Weights of a small GPT-style language model, trained from scratch on English Wikipedia: local attention windows, 925M tokens.
Each number is 128 + 24 x the weight over its row's rms, rounded and kept within 0 to 255. Layers, rows and columns count from 0. The size above them is the row's rms in percent of the matrix's.

# layer 12 MLP up, 704x256, rms 0.0894, rows 0-24, columns 128-255
size [103 101  98 100  99  89  92  97  98 100  93  96 106  94 103  94  95  98 100 100 101  99  97  97  98]
[[113 102 114 127 145 121  61 170 101 140 122  96 113 148 136 138 123 148 146 134 132 160 115 112  88 105 133 136  79 145 148 102 121 160 106 130 178  96 166 109  76  95 144  97  77 137 143 184 146 144 100 148 125 154 134 106 128 139  98 138 145 129 116 122 144 110 117 160 125 144  99 122 114 114 105 113 157  97 130 125 124 149 148  98 120 141 121 145 110 165 172 142 108 119  84 106 137 135 181 132 135 126 145 167 128 150 156 136 104 143 154 128 152  84 109 126 115  93 107 154 155 115 113 129 132 141  98 123]
 [117 153 123 161 138 137 133 120 115 126 187 119 129 147 151 123 125 128 121 161 139 163 157 132 124 156  73 122 129 130 171 162 103 108  90 132 123 130 155  92  97  96  82 108 118 141 104 137 133 141 137 122 142 117  83 145 142 109 132 155  92 129 130 134 134 153 103 163 130 151 121  95  87 127 126 122 137 128 149 133 162 151 124 147 128 132 126 142 136 113 167 158 147 115 151 162 161 137  99 109 126 158 116 139 161 123  79 122 119 132 145 117 130 141  93 100 152  81 129 143 114 154 156 104  99 143 136 132]
 [104  88 143 146 125  99 133 133 166 159 110 151 125 183 121 142 122 141 161 137 144 125  93  67  78 107 131 121 121 146 165 117  78 114 109 116 170 110 114 137 127 106 101 117 128  92 128 137 137 127 105 137  96 118 126  81 140 176 135 122 102 143  86 150 108  96 131 127 146 160 117 141 101 140  91 130 135 147 153 132  80 133 126 183 116  96 127 129 128 134 111 150 108 106  58 149  97 107 157 156 120 103 151 110  95 128 122 152 106 137 138 125 124  85 174 162 108 131 139 134 112 126 145 160 116 125 144 107]
 [139 148 123 121  99 128  76 140  74 107 131  91 156 157 120 147  90 131 131  87 161 152 126 136 104 126 123 126 125 132 141 179 103 142 156 142 104 120  93 124 134 119 106 155 114 125  96  67 131 127 167 154  86 106 103 105 134 103 105 144 112 140 108 122 107 110 106 120  92 154  91 104 130 147 128 157 135  74 124  97 114 138 114  77 123 126 115 129 134 116 123 148 151 105 135 140 101 129 145 138 161 141 168 116  98 162 156 103 151  85 137 148 119 128 127 120 102 103 132 136 138 101 148 114 155 127 155 112]
 [ 93  85 143 110 151 158 115  96 135 157 158 132 107 114 112 160 117 153 120 125 124 101 155 151 106  98 101 115 129 115 125 136 150  99 133 123 126 123 149 136 164 129 157 154  70 106  98 112  85 129 119 145 112 103 129 129 138 144 111  94 134 158 163  88 104 129 130 111  64 118 141 103 134 114 103 132 115 143 119 134 128 130 151 155  97 129 166 159 205 125 128 133 171 166 114 131  82  87 143 135 139 139 105 149 106 164 123 123 121 130 130 130 126  99 142  93 151 134 117 114 122 118 146 124 145  90 116 152]
 [130 132 143 121 123 146 187 138 115 134 136 135  94 135 128 122 120 137 128 159 162 168  49  93  83 141 157  87 147  94 150 146 170  84 116 113 164 142 137 108  58  79 151 154 109 117 139 139  91 117 147 133 107 125 129 122 124 147 108 117  94 103  97  93  87 153 167 107 122 147 183 135 102  94 140 111  94 157 122 146 142 115 123 156  86 120 129 125 136 194 160 117 101 137 120  79 135 108 132 108 124 123 142 123 110 114 156 151 109 114 170 140 118 176 111 150 135 148  98 117 112 135 130 106 151  93 115 161]
 [119 121 165 131 100 131 148 146 137 107 152  78 102 139 126 168 133 113 112 173  78 181 122 127 155 143 112 156 127 113 149  79 111 128 100 121 116 132 138 123 133 133 138 133 136  99 119 104 106 141  90 102 133 124 117  96 134 123 114 127  94  51 122  99 105 130 176 156 131 141 137 127 117 123 123  97 116 140  96 164 150 137 117 144 115 127 161 125 147 136 149  99 146 171  95 133 104 135  95  80 136  91 134 168  97 143 138 115 133 165 112 174 128 120 118 111 150 156 104 138 135 135 172 135 167 106 156 144]
 [137 109 136 145  86 110 135  97 127 193 133 135 120 110 136 142 137 146 116 159 129 146 151 135 172  90 100 133 152 164 152 198 109 124 144 126  85 127 156 122 172 121 149 146  83 156 130 136 133 131 145 107 150 140 117 120 143 121 158  97 129 166 132 103 118  89 117 101 101  86 126 143 132 105 132 157 110 145 141 103 141 118 140 120 147 141 150 121 198 132  69 116 149 159 137 142  85 145 158 146 161 111 119 130 150 142 100 149 135 132 152 102 100 117 138 147 140 147 172 140 111 149  98 119 124 122 160 169]
 [127 116 103  78 105 133 150 132 114 118 128 120 178 138 136 142 122 188 139 133 151  69 120 106 123 111 144 147 113 140  98 111 114  90 160  97  93 120  55 123 122 118 112 149  74 183 152 116 163 136 132 113 125 112 101 108  91 137 123 122  91 146 128 176  95 117 107 100 149 169 155 104 179 132 131 159  97 119 117 141 141 147 165 106 132 145 135 120 132 117  82 119 159  74 119 166 131 133 120 115 122 116 114 133 116  86 126 137 148 126 120 111 129 117 118 129 136 146 136 110 140 165  94 127 138 161  95 136]
 [135 108 136  97 140 106 163 126 124 126 101 157 128 143 140 105 106  92 133 153 142 138 146 117 160 148 138  86 115  82 131 126 100 101 149 105 100  97 116 169 168 141 140 115 145 160 118 130 123 109 175  87 173 135 124 152 154 135 136 106 124 122 147 167 122 172 168  88 105  78 146 137 111 113 128  75 113 116 137 125 120 140 140 128 109 159 120 137  64 150  99 125 126 101  89 150 100 118 119 138 112 127 133 131 145 134 127 147 141 133  75 131 126 102  85 107 147 129  80 181 136 116 124 135 130 159  97 150]
 [122 149 117 144 130 162  90 118 139 116 158 130 100  96 137 144 110 149 140 127 131 112 120 109 101  88 153 123 143 127 118 118 143 118  81 175 160  98 165 142 127  96 122 110 115  95  89 135 121 170 104 115 170 138 152 109 116 117  99 156 125 116 121 131 155 116 191 135 161 106 105 118  96 124 128 135 103  92 134 139 128 132 159 141  83 118 133 165 101 129 111 187 147 134 163 126 150 117 157 116 158  87 143 109 141 119 122 123  92 133 116 123 106 123 131 111 164 143 150 134 134 127 140 177 110 108 153 119]
 [126 162 121 120 126 178 122 132 126  91  94 133 129 122 126 120 113 117 141 138  96 112  98 148  77 116 195 147 176 117 140 101 150 143 130 141 151 174 143 121 134 144  95 109 146 105 128 147 134 105 124 137  93 137 124 127 161 139 135 102 177 108 123 110 156  86 118 111 116 123  84 138 127 133 125 130  93 118 115 130 111  99 139 130 132 118 182  86 134 137 126 173 144 153 158 128 120 116 174 104  98  92 106 123 113 136 123 115  81 119 121 115 176 147 128 101 134 157 139  64  87 138 138 124 137 151 121 142]
 [150 150 112 125 108 125 129 121 181 140 109 143  99 128 140 152 130 120 113 151 139 131 125 124 141 110 110 126 116 132 136 153 139 116 139 151 116 124 127 140 153 152 116  81 131 105 119 140 130 113 138  70 117 150 117 143 125 159 159 171  82  88 118 104 117 183 167 148 123 147  83 135 135 148 118 121 103 186 125 150 149 117 114 131 126 125 118 127 126 158 125 163 165  99 154 134 191  63  89 122 126 105 136 173 128  95 172  90 133 131 131  97 170 128 167 117 169 128 117 106  89  75 122 128 164 121 104 148]
 [171 128 100  94 147  95 132 174 150  94 139 125 153 108  78 127 146  96 130 124 127  94  94 121 120 121 100 130 141  95 136 108 120 148 129 141 128 141 114 145 119 102 147 107 177 159 144 117  89 121 173  91 109 152 118 121 117 121 136 125 128 135 122  99 107 138 108  99 189  96 125 172 113 145 107  89  87 144 119 150 100 124 135 153 191 111 115 168 112  95 100 165 138 121 134 116 122 106 170 123 100 101 140 134 136 156 120 126 127 118  89 158 137 125 137 106 176 163 142 174 127 139 154 184 108  97 148 133]
 [173 111 121 137  90 137 166 108 158 100 143 136 115 149 132 141 143 116 129 108 124 118 123 156 131  99 155  68 133 170 139 112 149 171  93 150 149  95 129 111 123  86 165 114 122 129 125 137 136 193  97 106 136  97 103 151 113 161 101 106 121 116 141  94 131 124 134 149 138 132 121 157  78 117 129 140 130 144 148  83 105 129 115 110 122 139 121 140  87 141 129 105  79 128 169 114 115 145 117 139 163 130 122 110 104 122 156 139 129 132 114 132 105 125 116 122  81 199 145 116  89 140 135 111 120  85 100  96]
 [121 139 123 102 163 124 151 104 125 125 100  86 110 125 116 116 121 182 158 143 157 116  94  69 130 119 147 112 145 155 120 116 104 136  94 133 137 130 161 109 129 109 121 132 135 172 115  80  91 153  90 133 138 138  77 128 137 127 104 143 105 174 127  81 112 121 170 113 157 177  99 137  93 132  80 114 146 131 111 112 157 110 113 123 123  89 129 152  95 108 124 170 142 114 166 110 161 103 156 152 142 110 137 130  97 116 129 124 106 154 118 133 120 144 127  98 134  97  93 109 135 127 129 113 116 157 156 113]
 [116 132  71  89 101 127 113 139 154 136 152 135 131 161  87 100 136 125 126 101 113 128  91 153 126 126 162 106 129 135 134 112 108 152 145  78 110 118 140 134 113 151 123 123 158 145 108 102 132 125 126 103  79 111 158 112 142 152 108  98  99 115 165 104 112 163 109 177 106 127 129 107 145 170 104 129 126 146 137 148 125  96 116 136 124  93  95 118 111 102 110 116 161 150 114 121 170 107 165 117 121 167  98  91 130 163 119 128 154 124 134 171 159 125  91 104 123 157 109  69 162 175 161 124 135  77  83 163]
 [152 122 142 127 137 142 125 161 105 125 142 129 160 137 131 127 144 155 128 124 144 105 108 125  92 134 142 135 122 138 107 124 120 130 128  97 107 167 103 105 103  94 139  75 163 125 120 129  97 186 120 151 151 124 158  66 147 121 100 151 115 110 102 134  99 100 116  87 143 136 102 112 129 114  78 185 117 120 178 124 130 194 121 161 142 142 119 129 102 129 145 158 116  92 130 123 138 135 133 139  97 144  93 134 125 150 128 163 145  85 131 122 115 138 153 130 172  75 164 119 124 138 145 173 114  91 110 127]
 [143 125 112  87 132 109 172 130 133 137 156 124 116 113 101  78 136 121 135 100 113 153 131 128 167 100 127 151  73 108 131  89 159 178 130 164  82  92 124 143 105 157  99 141 109 148 117 118 159 178 118 127 105 138 129  83 130 131 110 137 135 135 118 155 140 141 128 165 119  79 117 140 106 193  43 161  99 140 168 132 146 143 132 114 182  99 162 121  98 137 127 108 147 125 157 114  95 117 144 141 165 136  94 156 131 144 149 113 150 151 152 140 139 107 122 149 143  91 123 139 148 120 116 144 124 119  99 160]
 [162 158  97 128 144 126 146 155 156  86 126 150 113 136 155 140 164 133 108 117 119 118 157 144 115 132  79 101 139 108 113 150 140 159  97 103 137 120 118  69 145  90 128  96 113 130 130 138 122 167  95 137  73 165 110 124 138 101  85 123 108  92 123 172 150 138 152 111 143  92 121 144  69 101 114 144 139 130 146 100 129 107 136 130 161 122 143 108 148 140 116 150 137 127  93  88  70 121 105 120 126 130 194 152 102 125 103 143 122 137 118 141 137 149 143  98 161 156  99 132 164 135 134 164 133 127 138 130]
 [149  94 118 155 152 139  99 153 141 120 100 115 161 118 174 119  93 159 135 138 122 133 124 106 101 134 128 143 174 114  89 134 165 127 143 105 132 115 112 114 148 138 132 150 144 104 142 143 153 154 124 142 113 149 160 119 166 130 137 152 165 110  88  95 145  86 164 115 148 125 125 169  79 100 149 146 116 107 136 129 125  83 139  95 157 127 111 129 109  70 109 155  87 144 123  87  98  99 162 141 126 149 188  86 140 139 124 120 137 131  96  92 149 106 124 124 137 109 142 183 112 121 134 161 146 107 153 114]
 [154 149 113  81 131 128 190 108 112 127 133  87 137 117 103 149 122 144 112 123 148 129 190 109 124 118 128 148 102 117 120  99 110 154 118 150 163 172 143 164 103 176 146 129 173 111 156 133 122 143 143 126  64 148 114 132 133 149 169 111 125 120 126 131  96 126 199 108 114 129 133 106 138 148 131  90 113  87 131 171 162 153 104 132 148 127 143 136 128 127 105 149 139 114 124 104 112 109 173 104 103 121 120 114 119 116 134 174 146 121 107 131 106 137 144 146 149 126  77 132 153 136  75 104  91 115 171 172]
 [146  99 124 124 146 108 110 118 130 126 150 156 109 123  65 162 123 145 162 133 149  86  88 118 120 112 149 139 105 127 148 114 173 147 120 123 140 162 128 151  90 147 130 117 128 204 121 119 110 134 109 170 121 132 114 150 119 120 172 128 165 121 154 153  93 112 114 140 155 127 119 115 121 101 108 141 182 161  81 134  98  96 100 150 104 161 115 121  93  92  68 138 127 129 124 150 127 146 124 138 132 127  85 109 156 135 124 122 145 140 122 110 153  92 136 102  91  98 112  75 128 128 114 116 133 130 172 134]
 [152 148 117 121 143 126 156 124 120  90 138 119  84  89 126 117 126 169 159 120  94 148  98 142 135 127 139 121 121 153 153 123  85 157 152  84 123 122 139  89  83 101 127 155 112  82 120 162 104 133 112 117 113 119 138  99 126 155 114 134 110 149 138 106 144 131 124 135  93 157 136 102 150  91 139 107 118 126 139 125  84 101 161 138 127 120 162 119 170 142  77 155 159 147 159 111 117 131 115 114 145 144 120 155  90 136  86 161 165 143 164 120 150 150 154 129 121 139 146 122 128 130 122 152 158 111 100 115]
 [160 108 132 104 107 123 123 121 146 165  86 115  95 160 124 129 126 127 113 107 112 140 140 167 209 114 142 104  77 101 149 126  81 127 135  96 116 114 195 100 150 189 135 106 109 108  99 152 129 168 113 136 174 107 117 110 132 114 136  87 101 137  85 130 126 123 116 134 114 170 104 149 134 101 159 131 143 130 154 124 116 104 164 170 131  72 108 144  98 118 128 102 162 123  99 106 119 100  91 130 132 130 155 100 132  75 126  95  89 131 107 137 117 155 153  98 127 179 105 113 117 104 155 150  92 106 133 142]]